{
  "n_layer": 14,
  "d_model": 64,
  "n_head": 2,
  "n_kv_head": 1,
  "head_dim": 32,
  "d_mlp": 512,
  "vocab_size": 8192,
  "activation": "tanh_gelu",
  "norm": "layernorm",
  "norm_place": "pre",
  "norm_eps": 1e-06,
  "positions": "learned",
  "qk_norm": true,
  "attn_scale": 0.233,
  "bias": "all",
  "tie_embeddings": true,
  "parallel_block": true,
  "init": "normal",
  "init_std_qkv": 0.0625,
  "init_std_o": 0.0118,
  "init_std_up": 0.0625,
  "init_std_down": 0.0118,
  "optimizer": "muon",
  "lr": 0.00517,
  "lr_mult_o": 1.5,
  "beta1": 0.9,
  "lr_head": 0.0111,
  "grad_clip": 1.0,
  "warmup_steps": 0,
  "schedule": "wsd",
  "decay_fraction": 0.614,
  "decay_shape": "pow",
  "final_lr_fraction": 0.1,
  "batch_tokens": 8192,
  "seq_len": 512,
  "doc_mask": true,
  "train_tokens": 95080000,
  "steps": 11607,
  "dataset": "wikipedia_en"
}
Each number is 500 + 50 x the weight over its row's rms, rounded and kept within 0 to 999. Layers, rows and columns count from 0. Numbers have three digits each. The size before them is the row's rms in percent of the matrix's.

# layer 10 attention query, 64x64, rms 0.113, rows 0-63, columns 0-63
082:557453426521534570461499461490482470432458537418536544575517435510490498441563543523501397530530566498468481466547448484477512547588473419533576520477545568484483416535481431424579376515528534
116:465530416548479469540455519489421488517501487439567438467571501452413501509438427514608481511481416542605515518531501577533503472526481453568563484523542504473393521531582523479402480535427433
112:481589481546552533578498504532555456450440446511548597394479584509556518514520461442461572446396490551484531521501575549512401457522526555463519432535481489605563533486479454570493523447517475
099:468541539549449472503474600486565625499487504521471552584587492481486447427533473429439552436472502527529571496469412544495507527525492421447484562466462446456639527459489450536521439546450506
098:452431521464511503438590368533473515550530464532406432540581456363495455488538550520482511475493464482538578456493404512492523578479467465537467564558511425517554528546468525533535512563564492
081:530464560509488531514586434574407560497537561486518517535531517481496522567446529501395472584526441522522556481435457534523455428522519413514603497442474455499442513504407496530430575516513381
090:515479508512505455534434547457498406529480456478449517507456488551400505578456459484610545546595472486445533557524476451428422523399586536514467491482510450553452521504475558485418559383508543
095:552587478511502501561509527468569458425553453489462567534456512538514468383579402468566571454431521553508507502468489536544543546559512474375496486542491534434557515448435432422520481518431454
095:430453575425433553449540465588382544484563573483476499574523477425496567478560554434546483517521469500491520457456464411476512533441501503528448583492495465572539516554489450559521563551596482
106:525353562532515458425482513436527547447446557483500418472522496513430570467555548510449568587513538460550497423508407542469504576510542392507535473489556522486465408477534485459549479471540544
110:577497512497569463489499539464579490543536467494533391442477422486481455496455390514567505545548525496534413492526538568525518580451439506478592498487519520393433508473571598429458463538432498
087:508501511513535493458492398533540521440457482410557580534495464475535586610546513519474454548512496538423412577437523466530479528485467450453477498351446489487537454529523470616555558533492510
121:490493590533384491463540475508507539563494517511382492564541525518531453487577530443425500435409490508495569486501504475533527573463503539485412584504478463454525495548473403485654513554514495
072:502532472545442488488492484371468497542549508431509485529483496511450584411561458524495551444472370516487566468550446376515553537460527574501563422499463495603464471470533414494472480506516553
106:608500509551515452424522532406416518491522524574469352507526457444417472473467516582478487562525470504542505494490479578583497525508433462581525472481606490444476505503566561439446486537493480
079:488616473570528417449546453503473517524496486583448584494463512510523466511425436541586503473480532555519487605431517462567484524500524554438500586386453522442429566465468546551553494508473443
103:514475538518469541445507443536500559521432561472505595494549493419579523473443551510482469494489545442433451479471464459557532494501472504454424601424471475428486560478499488579492443622590609
096:477570576505509496572533534468502443485563520483435565499465510550485504523504440483511608427456533545509547553549517441427525385596451491502409431542486543536481551428462427445537435449438446
080:507480558421468446508517542417392609494566490487555471492545504449449537418461576523529570570508501425463496501568493561462419526537478526487492499517524638471479444473463458526495398486569492
104:495475524556488450497460485534536482503554462493502498510418430477451491549487534437481509527455529471480540566536484504523486413449526610584358480447550418505595517552577513578487569386524551
097:588589518570491427507483593462503521540474530486397448443454497488444494461451453506562531581444471586483510626495519534523491535397377553502512541469541499458488514476515472445450457432479515
093:544504586521461493539473495433455474478495518564513410424423523521504487528507610548473542558464540522398519518532480573566431610621462453485450467511524604489505452498473453548562467487454531
085:464557542535486453471543472499401371450470526517554394471433548516430543585496531554350573531511447509519544462506508511515474535530486494545462469567449451556467518508511469516587560492578486
086:487548530491531504563476465523449443457511508445542553473506479605503503548556508503503463531529539462398521549637435457433532407396435552562502453470478532484476455439536458477566540399571499
110:599593518585536460578462487472497519420512473484501570420421516504485553521500449530503598520486537566432504610526558476463493466431483541467368416512471539502577503489479440487538475469461489
086:510521546501495473565468466469508501569535593563515541362526445510459465526505524535498485541499393557497564551637548543441491477465472618461475453464518428557489443469463504503428573462541515
072:462454476423493498526506478442575476524571523589533481414459502550380558505487571513543513411551502499512529481572409536414511503570532486420490492433559540477489394389517521468484490558494526
095:463474466456470602536565438510551466471495383421557552446520504487534468509461516540513523480506385513451500518558514547409454492547539559552628546574464533481392458467475500474535485558534450
100:360565543525483503553466446488478490420475512461591529475509499511561465560518588577477498470371583543474462549510518486367466511621486521501503519509537484522505484485511454508572483466501578
083:476580408507581540571503489530501411482452479431557523468366517523503585576469510562483443531546559473458543537520523479513476386490455589535477485529524499563487434513448560503557464415484456
077:478388559547509477403517552445447533463412554509523452535541546425468459556450532513439385519491545440439485488565501542527474556499434466524506526509422525503502425500476438530603448551586525
109:414529556586413487473495512551462530451473573544488486556451524547490492529474506542429450523425600444443569560535543432453459458388524584475466544533535436501562473517507405509578509456513524
108:580553450685528560552510473495461461489465538407494534550513450515449447576529468509511416517500521523488508497568504533469533502567489497516513426452539441454460440509470428483485398488615499
102:407543396575474431588464426514485550547462511460533514438556546478456525505521483499589498428477456477518512544474417582479514551469576417555529488498539523545436450489614539547470438521437507
106:512508526499513535513607432581482470497450485530502542438589558446489502525498506412524488446383495528447491487525517607594425437464496499492519403557505503509467536513481449531455505506620389
101:485501477569439540484480514537452555557484509574472534581527469481479342459448454524504492512538529497480578472539464629520518469508513499597437523478452432508633575476503459503512429550451464
115:443552461441563494494624378499517486483538433530458432533537465385490449573546479521553540413450541515508544500568451450427507576445427537468510548550511485561573464529476502539529464534523481
099:503563487499581507580532560531440536469502581533551488553563494533501497462521389414497474583475458477528558442477437484421347480507454541466563449504521472529460491484442485492386561483545508
105:560426492499492428494523537478573487551474471498414579555445540474423470566499533574593518564632486491475532518488391449470461554484604459520540481481493497495492542416445572501471541437475542
112:537488505491499528501512424476449367371628459478525512546390521508506484412586456511558521504456508476487524459496485513516590515525566475485526445559566485405496550528437455466478580509498470
088:447510565526395527570462512535490581425527482499568429454467457401486510444507570444562456474526534487522542460492514513490467562392500479468531607449555520402523608564555530456511526511520534
114:517367561505563477414500522500498537444477519427476471463481405489402557532577499544525579566472622486581464473571505499535512510461546479500475510504590450560490444529578472511527465463576510
104:501507628507543493455578503466545565455550526549572448459491479460464441524463412524486459557478564470550405470577492465474509515442459546431610513515483524390466458480583515481469507526434419
083:503483494558495453511422415450560502436475515593527533499559477477532641608547490460493504480483493510474423518426512497506505562530547546508379436454446521436435463538521499592519600500500529
117:435530498534412519428528566495492476518496435490515510524562562548476437563561565482510337483459501483630495492475526471535502502456552554484503581555503469468498412546510436456615482519544464
118:424521482591416499485501485392510514569519557471493524574529452510562575405555441466585482438479475472405530463592462438513499566557551554513582439496455510557476429493539442521467530504511486
101:576544509470447461532552479462506490457478493609468541534546533560466524465669560535488517608465431556505494435539452598516426486454501457491485501438539525427473470494496557422513575454482514
107:483554528576521471458564365448472518494412479471467556442528485501503371565561479485491557477439504495624552463513490492560474510545532518486470510391508542488427630531512507516541457478503482
093:475474506565462453444528434517550520558442582483579574501472485449532517487444493508564505528501503416466446540455439463512519543502535588402462566508501403464400574469455520493409465584529580
099:485449632499510490554506482490554444434491460451513467499475472576456520565470413487503575497513512480481481550558439529414539426607392442577461471585521508484423540468577515554497426509504522
107:518547608467496454518579528450428519441583469428570467513446430511508567486448487525574573572531530425467559535516575514504451480424453488511491471465527633521500423435477522501520430437478490
100:478430622512482491518555509476529498446523455507539542480468458479468446388511497414556514465508480442510493539573450519487487425554575538577482520448507438438503494537589508629478575390539529
101:547557524512458517467555507497486542496465548477417468415454484476464571448495535496518494552397555582411469534472486593466490483535410559516509623522552526509469488440432414465514440479586582
108:530479589447415493488506522436459433524514553528447394508478536528471451569455542533584493493457449502432532535465460480585430623542456504489431467501462559481502487521504447636491494550415516
120:498572453510560467502519521505448396503438528584556491487425491539471492466518468569379540469559529383460508360483455487482513538520463465489500525573444492537449520429522524464581502474593548
104:514549459411561438532503532489418537536608476480549568565554471562517408558516471522580404495492524452489520460587383510462541487467442543473500544417464525439541470462551484534509496430558479
101:554527460544515462607439446501499556462505418464490534447561450409465457506544457499504589559577503498474450523503613495472523549361493501479403450539505482466590433542450492535519500558523504
108:545445529557521452482472441404530497540550619569554512440459464478484486562443514532506495582549472580500519561628490495497570525531489532433479417478506424517496436514396505428427508522540469
109:547446437444526543520500421570595437497544505518557420445421507503407590548458582474521454481538502555450573470586481566486437444566476479455468484432579500474540484483487494486453498553467580
105:465490500551474545517504573494588434451479379477511573478517503400528485499511438486558504467527367533460490534494506511484420549532551568502564602574404526462413521528441471486536497485558546
113:437523506510493498538550439485517419538535464409489514527537451487566420490503628595516445476392565502584473498387476477450566479598482493560515518511594458467533551510449511488553513519460469
095:476498466485515545603476457575460550540456463415491494490486540506454560595458505428571432605554516496556516535436437474474537488468520578505516592552465471516484417533459498424541516476424388
085:600385572549557505463537473420530438486457501517447499539523544446534417510456511509465524463549482581482560498560579543499555485452425445608526495588453563526515519507421489522560510545557440
100:433487572516488533556499443580584539506549569484397496480497570600530494535521444458443530454467597497478593498432452455464491519444585443429547530575461434488493547523500446549480492580478472
# layer 10 attention key, 32x64, rms 0.117, rows 0-31, columns 0-63
096:611498458564532542538528489498529488532470550399485562588550421506489449516544516504498383477530533493438459473498445529470536542576489484522560482457509509441396390508500466401499402500573492
100:459551412529518401556498403510491580509481501510541487496468563431432527467487434540611521431530496447568475552493437620527526505463543453568511446537576487500404509509556506565505454499433484
099:470485578520539468592537534524471468494483502525580576434491535476483483598461526391553486420402518524456458442495507620608427509442492486422474425547459462526506488470469514499538488443563470
124:453499507532458493456522465541530552519481479622484487518520481499480415495482503513495549485501509502505572474476477689494531450521563482504425514520440460498639575419475435533529404522443436
103:482503479430509485470638403474483500501536451498453424563545486365458528538524495506468475420512495553535557441551447452459522590489461586498541591529509515519575458565497581520536467543550496
109:481458511429583479573562460525432496480482565528520526494565460462527446410533449468485469564494461474529578511458480465449405465503475472571514410541516440590462580490405463518385521554564501
098:517459534494569516494465549505473452495464445493366535537510520462427422564491485570583503551580514582497552508483453431496439486452580488535539449494547515580493610463474569441440538415444504
093:539508480520488428507464483502506480431608456532498500526391498550493462447628427487549532495409558482484511484481499569538546600547572469415553448570551503390568537467511460438499516489466488
096:525436550449430579524514512567446513562583538542471471551443425407469523505477574489553483510499533482532501419453454450531473569492523383523478557449505501476519570619432484451473535517596461
091:463308502449513550473508543468501472473521465517473485488568451512456536481564540609498559504540571475579502463501472512531482517469552467516480490502586443637414486476563447457509487519549437
097:554477551539561489449583479483601524479515490564574457458467447501473496483470397561506499617525567512550447482508524531517478498462445520486531440511466540374454542505606530465479488480384420
091:509498500519528452466423381523597498455480456579542505492534511485522568587521536505487472488486537564450432486374563529537478485499587497435358478499444504497438506537461452590565550471494486
095:447482517531449427429591543515459525510550446517451421529524546554461464519534545506502404463514523435579562421496533470521467437443519502505376582574551457496485458537481428492585436552561532
091:466501518608394505504497467394461472602506519405486488599536428529522579466510452530567494441502467527444577466603555421520491470525486530468578436482522530579489461486546468468471536464484482
102:595547476527420503521605460465478487451464464582449493518570527543494547426606543586460464531410385549506489524564459566467512500432511483509495529463544520404425466506504536428509532535494466
096:523542531588548426458462420530483560512430464453473504437499536513485424510558434443513550523402500545620556511576532447529433543544544555470463509403505561487432615533494521530510501450504480
101:548436544514505480434556454541503516562455511455541548527573482434592543445464570514528511487502529435482467530459430476514490555489474547358467589505529427504428499417454546536467499609512595
091:483527597518494528557468504508581467473482413454433555527503455588473587531482385484502574521460505526495495586539403547422552464549434482483355509534556545473498535474511498517449441507490460
109:419571576495476502489574466449407541464585427409567529478516496503551496507437530530599543492510566451467510530526537519476498460437532498480490512479470614455478490398489419520602419522515449
102:457464565506521455455549529490547492449569513521519543551458448484493470468410501408462492475569504466509505522498465479569498436486578545509463547461558395475545496522510507688481536389580511
100:542580476530476455433508542495483528491495573453461478449444507458454549448506474544588489554425512593481504533424516565511496504441375564501495621492554508474444483442436403490468466507558593
097:517520587478407519460525544472494457545487523536529423536487478586452427526463548542585493561495463477454480544495406440567401625514496446487444436557506529443494423509478488606530501521435521
097:460500462516529462546511494546423397527462533594582490479443475546477518533484507562460540490591535374467538457531433499538547489520513529446428553579408428495466496416519522478613506460558489
099:517528471409569415538360538502531490512512482515581579570472493556527493544550473504542441515480489502430554517575425522421537551480392502475510535388444546477514423479532495520529525465582490
110:526579477576542428630407541508529518454489468458460556451546446462458463471530475503549569574545523488410441503526566449480471483417470531423422449522488457495618484496492459563527521553486530
104:477542553545465477498500429414496530478559587591552566402470502507471478544452498595515444484504463563486551574537524490479526530524545518434424473595422407512459495558409446475450544464554467
101:456488427439564546525472483541611428505539514547581467432489492492458529524445540455506479442571490538469545516572477512480395404565559500390471469475575496410549516473541477523512465553474591
109:453503517487489511516513512508575447428485430435572589449463515419483496556511424527504513487527410484462517509522523567467436568553561631544521544553379554424404456518511498478576482491515532
093:457524541524477496584517500492532398514540473438591525531565421487519450504464641570492473477416547494524473520406485443357523489553528528558467505488556429463453508500464488564528543441465515
100:515512539543557494591477493550487483497439523453504441455485517495479568584473483422550523595532481486524526565419434459490547537518567558437524556523449511467436417491434470494545568412416374
099:562348508500537478452536490434576499518475520514473490572530507428568431460477540504537417471569492471509532451529537516503471461427386438558546555573511514505420453513425533556569558556537505
100:450472541510428491542438510573537520499489593515426533521425558561509489572523464530448462481438605424501643476445514446418463499399519530468522524501478417529537482543504422554508551548519514
# layer 10 attention value, 32x64, rms 0.0746, rows 0-31, columns 0-63
099:589482439565473451485533469546512429484447491505493526486464489517450571599527521508480457537504539547470487489585436469491429559444528456397523560552463400539578518374482455447526459471569576
106:428510498581486627475525567600484472471563563405476442451383513487533521442492470500409534484503585494453520508473542445488489396476400542568562553532544481525474549544526522504511514518489485
097:443537492446503490577561487504423392430501495494503541439454606431459476572544452516430494603556494487527505517502527458489531500485480433482438536573584472477494500593417464459575558564426503
098:439567527583514436528547431463462467557464435435485536503503411431641515472478424472465510539568523506527558497538460421403449561441467482548573540480487464507464530504539510512543398469533462
093:545499511459474486512575523519441545492557504558597489498389450515576506466415480544537627571520404481556480462371549524515484515469490478478453581555494551544552482437544482489535540432469463
098:505497407469506440490451467507435445564531504521541513455424540483387563469505501515531517500484469496545537525422532537479522517498593416549479606374537487539606493570576516557523476416448488
103:399503445516517484409553571505473444535409507448473548524474584541548499506445522574477522534451473518480454514454519585492624532566467509412554508476473450498426560577477507516471446392543539
098:503462548436510499519491513463597501517534467461419464489507437425442497517630560548421587433498485474523407485646487516527563555505512500488511509495461496474440468489639532498510476442541527
098:538557390434550564514583499531556518448474426470513442523477468563476440531526534474537470519488537513517546538436483507439472602561525517551436506467502535665388542500512523463570504539475456
094:574466497415505557450602511572544498479473497453561536551538454524463471417511523536499474547541523568465524530612576596452529480517459525494498482507473443453605539523395571540520558423471449
099:509533480432483518495479590545551448539457462405406484506577463477544547473477489503488466475512416461526572555500446494545500480526551462615522539587519553479536523338512457514514470491457606
100:591490591421578562405470492426488501542521434553544456513459458557519459476527400498451548541390458404528559548527489432492612487504520481461547560502510471510492509458551488552510499565555513
114:569590431484554589497454516500487438547546489523518501571543487416464512487506487557544495474492387460542496456412519489510498409513416525490524483481448522563493456569505476462449428621623516
097:477476571446530537536428502527553598430519390501483547531474421472455495566442570569501534517441508580515508520428437418491512489553525560533582578513554401425508469551480579476480492539503518
100:466398485489494538570492434461535550545468561503523443458495516473395515520472366505547598505460442551474441492459456568491504534471372541491511583520575504548571492479494551592530495503530450
099:440533501381534458538463476565497477526530547501553357444563433575533606445568580479502490490497498523527473444512459427434493569534464566443513441515530582444535498496479561483491531511479575
110:571420498410510573565531474511515605498474506537409467440530537492568541561497550485491479477498531484569557575434495576457512496469503517466461472491399513439529382536554448452488424456524593
094:527445514450569525481460578455468555489421478437516534458609482610479601492475491491544492495505565463596466496522550377515496461471469496576443485506469515570500413523458446558573484437483441
100:526533583454561468473563442555495457557521542581458485419465533542463588454336502478509476447442553591494527445549476514540487461521474477530484473515451444538421473504549463551469442561444565
102:498543513482389522529541435471491482443567536490562474545544533466540521534520472538532437548434584495574432525516488475538488419568454510510482666425585526575517534520494487464394501446528508
102:453555453463396524499556501450507566477561451467445476522508569536584514606479443466541485398520459515432515530536462425546430524436500361456542451445451484497567543513497534528483500539423529
091:579515472506497481527437498479502489400595504432563484481412465514515560421469538484592474474530569577450562478519525530522587650427533466453507460568497468514516432535519435541532498457513441
105:492522531443438494516519547517435501432414508510527526513511536525439533487522549327587547548518547517488575491477475574591415420521479472471572514558501517520467530537554546499479550435614516
103:583417493486472582506544414520469471482491459483518590470484472496567608451541514535523534374443420442490470534575538475608441489542570546533470482500583512491452558533426485483536483548542476
104:542459501512583497440541523589559572436559464544533471444475550469401583475456424511571480494509528373611569495496480467522481555478544523459545463492390511465507511499474503478453489419568480
102:468517450465380547438484396474518535549407559457553471540452472431478490533439475576461508529529551425459550563528494456534486487589524547444504460545477516543448394569484524490424521530427439
105:425490458496558562430589456446494360480565418551447534533558465391577466491484465513550492433426526557518501490473609506508467505530481480545530457511531463549581424551534462531521546495512519
104:477515540477548524484586603498558581590480538423623483399467466400536458521472539374483469510493392547522501470557462566480539535494513513480474480420565495553515457521496486447503480494524497
092:556434476577453563439460496473547454480500573511478528393467519512507460450510397529589568439623502544539544484432493495434530505585498501497414483454562441576483489444509516494444517498536588
099:511512497508487533631500482542480590556530541439491498489623478512534560496535462489403533561487523505539484480438555549575524466453566461416566473480598398507418499435526519509497501576566471
095:498375551467455514462461548479592462534543460491472487514528478504457541499530515426562569611477488503496506572469563582474437588473532552523549522522454476562467511541456415497415440586409541
096:492482575491555477486546520546455448515543578448496495587448521584508425560557463546523485506503512531499540555505352516494429475518476526488507416508631490442459503489467449588513473444486381
# layer 10 attention output (transposed), 64x64, rms 0.149, rows 0-63, columns 0-63
079:536477395586529505478475574425565497512457482568544392464466531470507488454433521526577378530485554531585477484514487552519490558589473482451597510503578522491452486496533511451494428474403501
064:527478505474504545440515509588524598536566493432400463555512484405563509431513537382492529459464507454526454426465502506558520557563435442472496550492533514408505500508578482469504419610509544
078:462426506476529542504533411473493529529469533543493496477551444507496457395539543585486555558570453502469450544515495515526472496327502434546591595451558526478468485465507541469464435522500609
063:540512515517564477528504482498474415456445400516544458479520508496488480470447528561525446545535542387537522538412548468587472514507444432577545462524516443438472539529510587678479451499511475
076:383494552425528605587519407447565459517466476540438542470530516569561449388469521542561475516509501528497475534476408490467561527455553473507516495558453535507476545504520468414587509405510495
079:427533520505529463521489470525554461448492454513509529418517470523565463486541504542468505480449578423517499515483580626511375552606441404488550505475502545501477450534483506473608399455514568
098:487446544523426513454539499505465506502470489472602421491596500466494478515514515530393489389555512445559502476497553574443492545577525450500548552486454444396465567494495518533516419642522518
087:546569526527558537499467558470439428429502470495404608494414527517509543541442482458537456432449463567529517536476512396576519483527456550437500488495444404530577582516542463550487594524472491
071:498509488422508549553478442504541529574537489551449518406576438570458428556486475443599471418407492428476609507457465491539514508489520558523419595499486449561552454481482465471498488542585496
098:517426473494537583507527489440430454449521497538481479501518497519428516362509551572582527535561478603555500524604416488511563471457524428545420464540546515431475569487537435459516439513453506
077:463499477552562507498423592494440393441507498498530516458444558498438517515461525476559401569587448599511509516486536464541463553523462542457560437528472497604485479487517564531468576447411425
091:459530480541456486607458554495569497486501451573579486487408458534473430536520383493566525429458561433542477508517589529466476488474555613445420535484500498529487456488486608524466508439444530
088:432499522508505533601452563457579452479487485520553574495450543567503472491514471386512572429423566461515550415535445520394451520589562482433426483552479542556552473538481475434526506472510496
061:525517566522510487543538459528551550513488494370500510543499502525466482540407477507506620464443465567578482501475444477393541479543496578458414481567493454404496592565504434475562458498562465
068:600454527523487452544522369525521508473505526502442527553394516573517520513492497476473597513452520458423455511570501532446406472404518502564428588504600498471497412527456564517494539485529514
061:496619455529498456515535526609464430482536482466484515497515489487521564503546388514513512472481432589612524521481506461513508410487447575478405466538411392493540592548486486531465536524453496
088:406608516532482480538506520528493465469539486494524504486513536518437556534560436464507549456499443586599598586477586501491495434583460512493390432469404450566468482486498471531513506442440438
068:425494462494492513556477563465560478490462568507516517467539482569473446389555498453561517489546464618635493569505492466560513460511455434499550469445417534546480490574517521485503459366440495
065:432463601427490512583464406454489516492528584520474514444581479596450500459420574500471519529525507512419487495473477486541579497562539491415551547448423588469432553434506481560496524478518556
084:583557473503485499488585474462583477491484495498499484590428538562590538432569421555489580513402524522485443462561463539465407472539519502468531508536524557520493433485443468380529447511408481
072:449468534546528626525501460451412403389459455489574494513471474488538478520419598577507413521543510502451520558496474514479515521531474454549480395519546527518464537484609416560529505532507514
102:520515504514428475421466505548530474549530473502491416440601528469467497503531468462457467436554457455533581502450542553555515553502501481532567588530426351455499397523459590539484556545540449
081:536524507501533537441608399543482519448408473499535569528483479504486526434519407463483579505466509586510500504448468444585451469480443430535508591488489519528565564534521387456601437536489485
069:429552502559473433550413569503573546521494534533417478432507447551437524487544442528562585449429506515571540582595493524461454500433553548485449507458516490480456497522483540410491464383530538
083:422462554512507557489468558485494476419509476486636541452471586530455501504507571461478492449513512463470539426512481498376487534630562505453546421529473577531521435443525446563500578524465495
075:529505514502492518551492553494476582541461486500497482572541461507493483489501418429530520392440542470582463457516538439463530516492501548464488589485523546421532503507570441366454410639447563
067:517538488526487478535529472452477515459485473504586455450546519562557419527495453576458572479406581488478468544460647586370441483535475588495557451489534483476492464487473527445489496470413541
074:572552544558541449528471629462473467422514513483516477493434437538460488524434448498522504459484559464545490580470556556532508529466503560384389473498527565460517607516507473534466396474467564
104:493598510450515501564449489497564470459440519538430574419492509529606426479541534542556502505482558491392479593478523531517424475475475462471521489495466514488539456446440517588546459384608499
082:524417542507559600539543487487441520456457498495526543534409498510546507454473534538486467565515577510483416476517430406484545457434564483491385448512577612543563545497535441457482462556427525
065:571548451528480541520548520498496393501444484557529462478431479563456518554437407547463564453514464493474526568538560495548431382384504566537397502516530458572544547566504506482431501485496532
070:511436414482558620443498470475484515603505550497378512466563524473603443475510526462547428527523438519536467467466394463522489508413514486517612533530517496480486480546555503501537504530575424
117:413561628406491493535430521475466550502569489436541503533506486523521448459473496447510543443493448423508509527422584514515594452484466514607444466444497574468490515585513524593492551504460437
128:547520490489502371542490444372460478497427469570547551518558519509462458554485518584594434564513397561498491475592453528502512528498579506500439417424510535546492475478448555522455543484511474
100:528474504589480495416485492464516542576520508455505515577470417572584512441454520488609483412436531523449537468517446509499508463574490568520514423442462520609480536459520494553437506386568461
113:538453467436446549479483556499551525444564583529491476457478548567403493488575558490480508502483433580424407511520503569583557435513571475496420421500544537525524466469480467426444593527437535
111:498475434572553501506435488496535472520466537440477493523572516481378469531582475463484330420500571488507564516569467487513561478526519523509540437445579423491489499590477494549471438589511512
125:522488605563446563463532570479544514471488511478519482571539493474558460556460427449466459497510491556500475441525520458504536510503416587467476437652407475467443559431447482473449543592558474
125:598557525480535496579467481467531566458607526559429506479453468447473520513502488435530468552479530544464562503536501446495377446377500487506507496526524537531603392475489492484503610482469425
117:454516467521462509532488464543474560555475566552598485508597546528541456438426479448544437597497489501477582488422445561401455530507502514527531458526541580460514537493356464448501437542452483
115:505451634551450426466471485459446457492547555505537583533450552476533569417519517563468545565555489497458442472585517520524536400421455506504561425557495516395568458524507487527444503464462522
110:387596541546488488529419442488507522520474513540460484455471556524570580569513488473470561491453504407508446500393478443609435570484528518464533496506496586584395485479552450509549474526492508
114:501472551540495465482577349467475588467541556651539519468503468544509444497572482568469554536467573506471412480545541478494497468426488526428431479429484464460482494583506516474491522512571450
110:483514413567482423534561479558481519503482565416440521487569562360478597512465614512523531463601462584474441474464474557510411507493510493603505455489503507492500457542445476463502459525488499
126:430397511468497515420566440491470549484497498547421487447489471510522498462461515578527447614538513559461455597531474443571569533404538493561482509471569499488448605443540503540488577449451475
120:499521403546479495439496524452435450604461603560499447513535574518531500422558468429478452488486488402499484496527557567588493531466456431446493445515458599625483490521542465554491545499515486
121:524587534521446448413499587516466482480563448529523527527497484543601481497559580511426437489522534476555557486488602430515541448559620470461541456394462445480469497493468480419453538503434504
119:518418556582516529469460521426572584470452493490465631551526524446447374524449472492529472535542499449457503548532520601537494476440567462598481542526458478519452480470520471470533420467560449
105:543471508561436411419498537436498491551509482457610513607515484467489448461473507488483553468461512440433439361575480486498461547532567482510569544506555490485466567483451619498498557570497490
127:527523493495453497539529401598484414487574477569524464523395463381514441486479487545497478521501461478405523502526437599484521552512562545450497521526533494417527603466507524454452497610521552
114:521486394565453527490499563490484521410489408414510534584518511446555411504659464545523568498542458466509487531458555478428514528424541507542496489481503528504577547486462524418561498445528447
115:488460494537568485481421566544460508512423496519412525469476471496420505561483530478486548449652401479433593485470522521522523509444539468519506381568419468483521484530480536560572547582510506
108:509435460506651500484477511540555453569467543495463533489546423453435466405516507469477542594489536478603441465460518558477558511483480575459488567575511460442448512465498508402495484485605470
128:470488568531522478500610509545507498512445505543480558513508558524555469594468467544440542508431491466514404502469489493448413400605477536536401510424469556513444586453467593479492505509421554
124:491485481572523494526421481492554520564593518512474424447550459496551456567484493659480436506539479461523443493520553472389618548500524579510418477496509427480512462500465523522451480543408502
120:510535502439548471500534519474495533508534519523482441586534529496515417525452493539464429662606573548463503469444476486391564439463442410550555485530448510540558432478512508528449550513428485
117:532587464516402477496482474444492473574432533467442447586568396538587474502517543522459526464463468602446454528460559575533525431505428472533438548488557455485515489517520497539553445608455524
113:515479503494603477513516577509488444370587428497482532471522539557513505465592553438494446564426444557512451483452485540478477451435475471553558504464518465456507553496449504549581513398616507
122:578530518474511480528421552553454572564447586502478521462422525556486550507468543533477455596581460443466503544530382430537544439435515499506472560468480551537435578456432548468415446512494485
112:446445457485440519510428391507497421443489443535453497604513588567444583472552462568475549507521559462515482440484474445470541535548519491544586520591422486451495490445581539534545512550433481
121:410481487436566479559532482529431573559555422506575416583550470481435542516485502435482441532443432456554499461525495512554524512428480548557527508552463554422492566547549450480510486582430412
119:448529474438510485345507515452560426530527435566482469513463516472486424523466544470582505469575410555488555539553455471510477534566414573548491575529398594464539519506472522552510517453502491
121:474608405466603485532496411526465537506465505546505521494537472512544432467496494518460447412509471494552515422521406460537626504582463487466487485470511533481517507429565527490619540454566430
118:477523413549460500512481478466492540475436424550527488461511455439486525439444552520462568579507478476444426479488628440535584535457508543504414561526429540583524530515486533419497561498499630
# layer 10 MLP up, 512x64, rms 0.182, rows 0-10, columns 0-63
113:500401516511551417505526543525491477419538439543511559571404487476519519527410525537425521446573534475558528533492553562545512566573462419398592507466491492447379473488534478456450496527508497
097:486574540502572514557451557440492583477440464561460426562483408457499572504562443432487418526487536492550534489542471475474424457533493431507538511479479546425507472477441533603407492618522491
115:525513535493504385496519556538482488557531510509488526576500414517441518382455458550479524510577495529520543502439498433485437521585626450393460513574558520468565519555512503448508426553428485
088:540445532530461500537535352542525509469412441504526425487514474437539508504505523487428493449554485409597470458554520610474507530530540424541553530421553562527398456531526506454505468571488530
099:465462549445440493473480586452391475378475588484549464577544550479437494581447572534419518501502519516450584407500437481428479559497503463485503521514560510483553542518483461527562517509594471
111:504429493511502437611385441496501510554547448525594453514617386445448528534437467512528538448525502527595530555483602524518470477519472411504543517471445451531509534496517483452438493465550493
113:475549421527515514459520527565539542520564564489523516462483558507487552518560492499424568423482504450491484462484587550525508365440496366570537468367499548567541486480486446448531480465450470
098:496517479495524481399457450504496474448535468471441450494552584591563616530585513420474455548493424468485543516487519448417515520549457457555568446539436479560430508455442497528529600512481583
110:490477520513456519565492535477421573464537533493545518511546475539421553479532433559508554417504519374466489532411534587488532545442475510488454515444516483480496411398462585506565567486405577
102:497495527383427570598433532513518537557602507521453516506476488493456560600554431442540588460527432457494468511430525512489438479533453482567561538519456564540422500441480447448461544518564511
106:485414478495449519541541538484553554495412459490564429558515502480612474554547412399526497565457506430514560488548528534470510512499561484523514458476547487547461443386446618473541460434511558
# layer 10 MLP down (transposed), 512x64, rms 0.0228, rows 0-10, columns 0-63
115:469495462517605484502411474506410501447455460471565518486452520495465496518441484439539440508451543546490524549564460472474542509492456516456433449556539578506629605590544443554566440502455578
097:536475535438433490500551492401521462499521588497551341503578520453487518572465431516503506550545473519504587534499434484466520459473457482573567456601509491579497474409511492430511526450463430
111:558458534479474522440534461502513508495498533467509494508440519513486545524530452513506525500495472441519471422449544588426495419402518527522481518360535527615533451459520512572499545648595424
088:478348530582464564539424513535521472479500458554566468485468392492475419474493499513467502520534555411519474445480537608521555522564554471525485586406512527573558445510532449514529481531505556
098:624546519496559533513535384553515495507503465464418543463475478519521524513542489422596484483449545529460376538434551516565532487543421462508476470556422534563458471453458532591442498442471531
103:528534450470568565522522528501475427437472612467474459554562544447466437573504553512462467455542579540487397537537495597432454503489518388492494471556507424456483531571420493548502451453543546
128:547533493461397474521502435505458515393402470507538540562527500570531477519454444550466560525414631524502443511483484476464433478447515419627540564520503507461509532462540394485520464499535493
086:558453566513490521585468579468478538460503513587554457615566504521525494536489440491562416522478503493480476459379524528456480532487510464363498515467513565424532508463461491557541430487382517
110:541512521531465410570387559423532525450459547466469443489542561456594539500478524444472468530433476570541495492537446508542468443497459642489502503442482494366471537473562425545519536510502509
092:509518469456481524485460507553577539452461503512493519441498592519443530439469544472413429439495435431497576481559490514515488566441533571527499537527454394488562431522627578490630534504485503
101:556408530440495541434575577530558472516406486535578487569448545534526466505380523447500525526441532555534499432412510514508534451525602406494472545521425550558543430481511552540527485504489528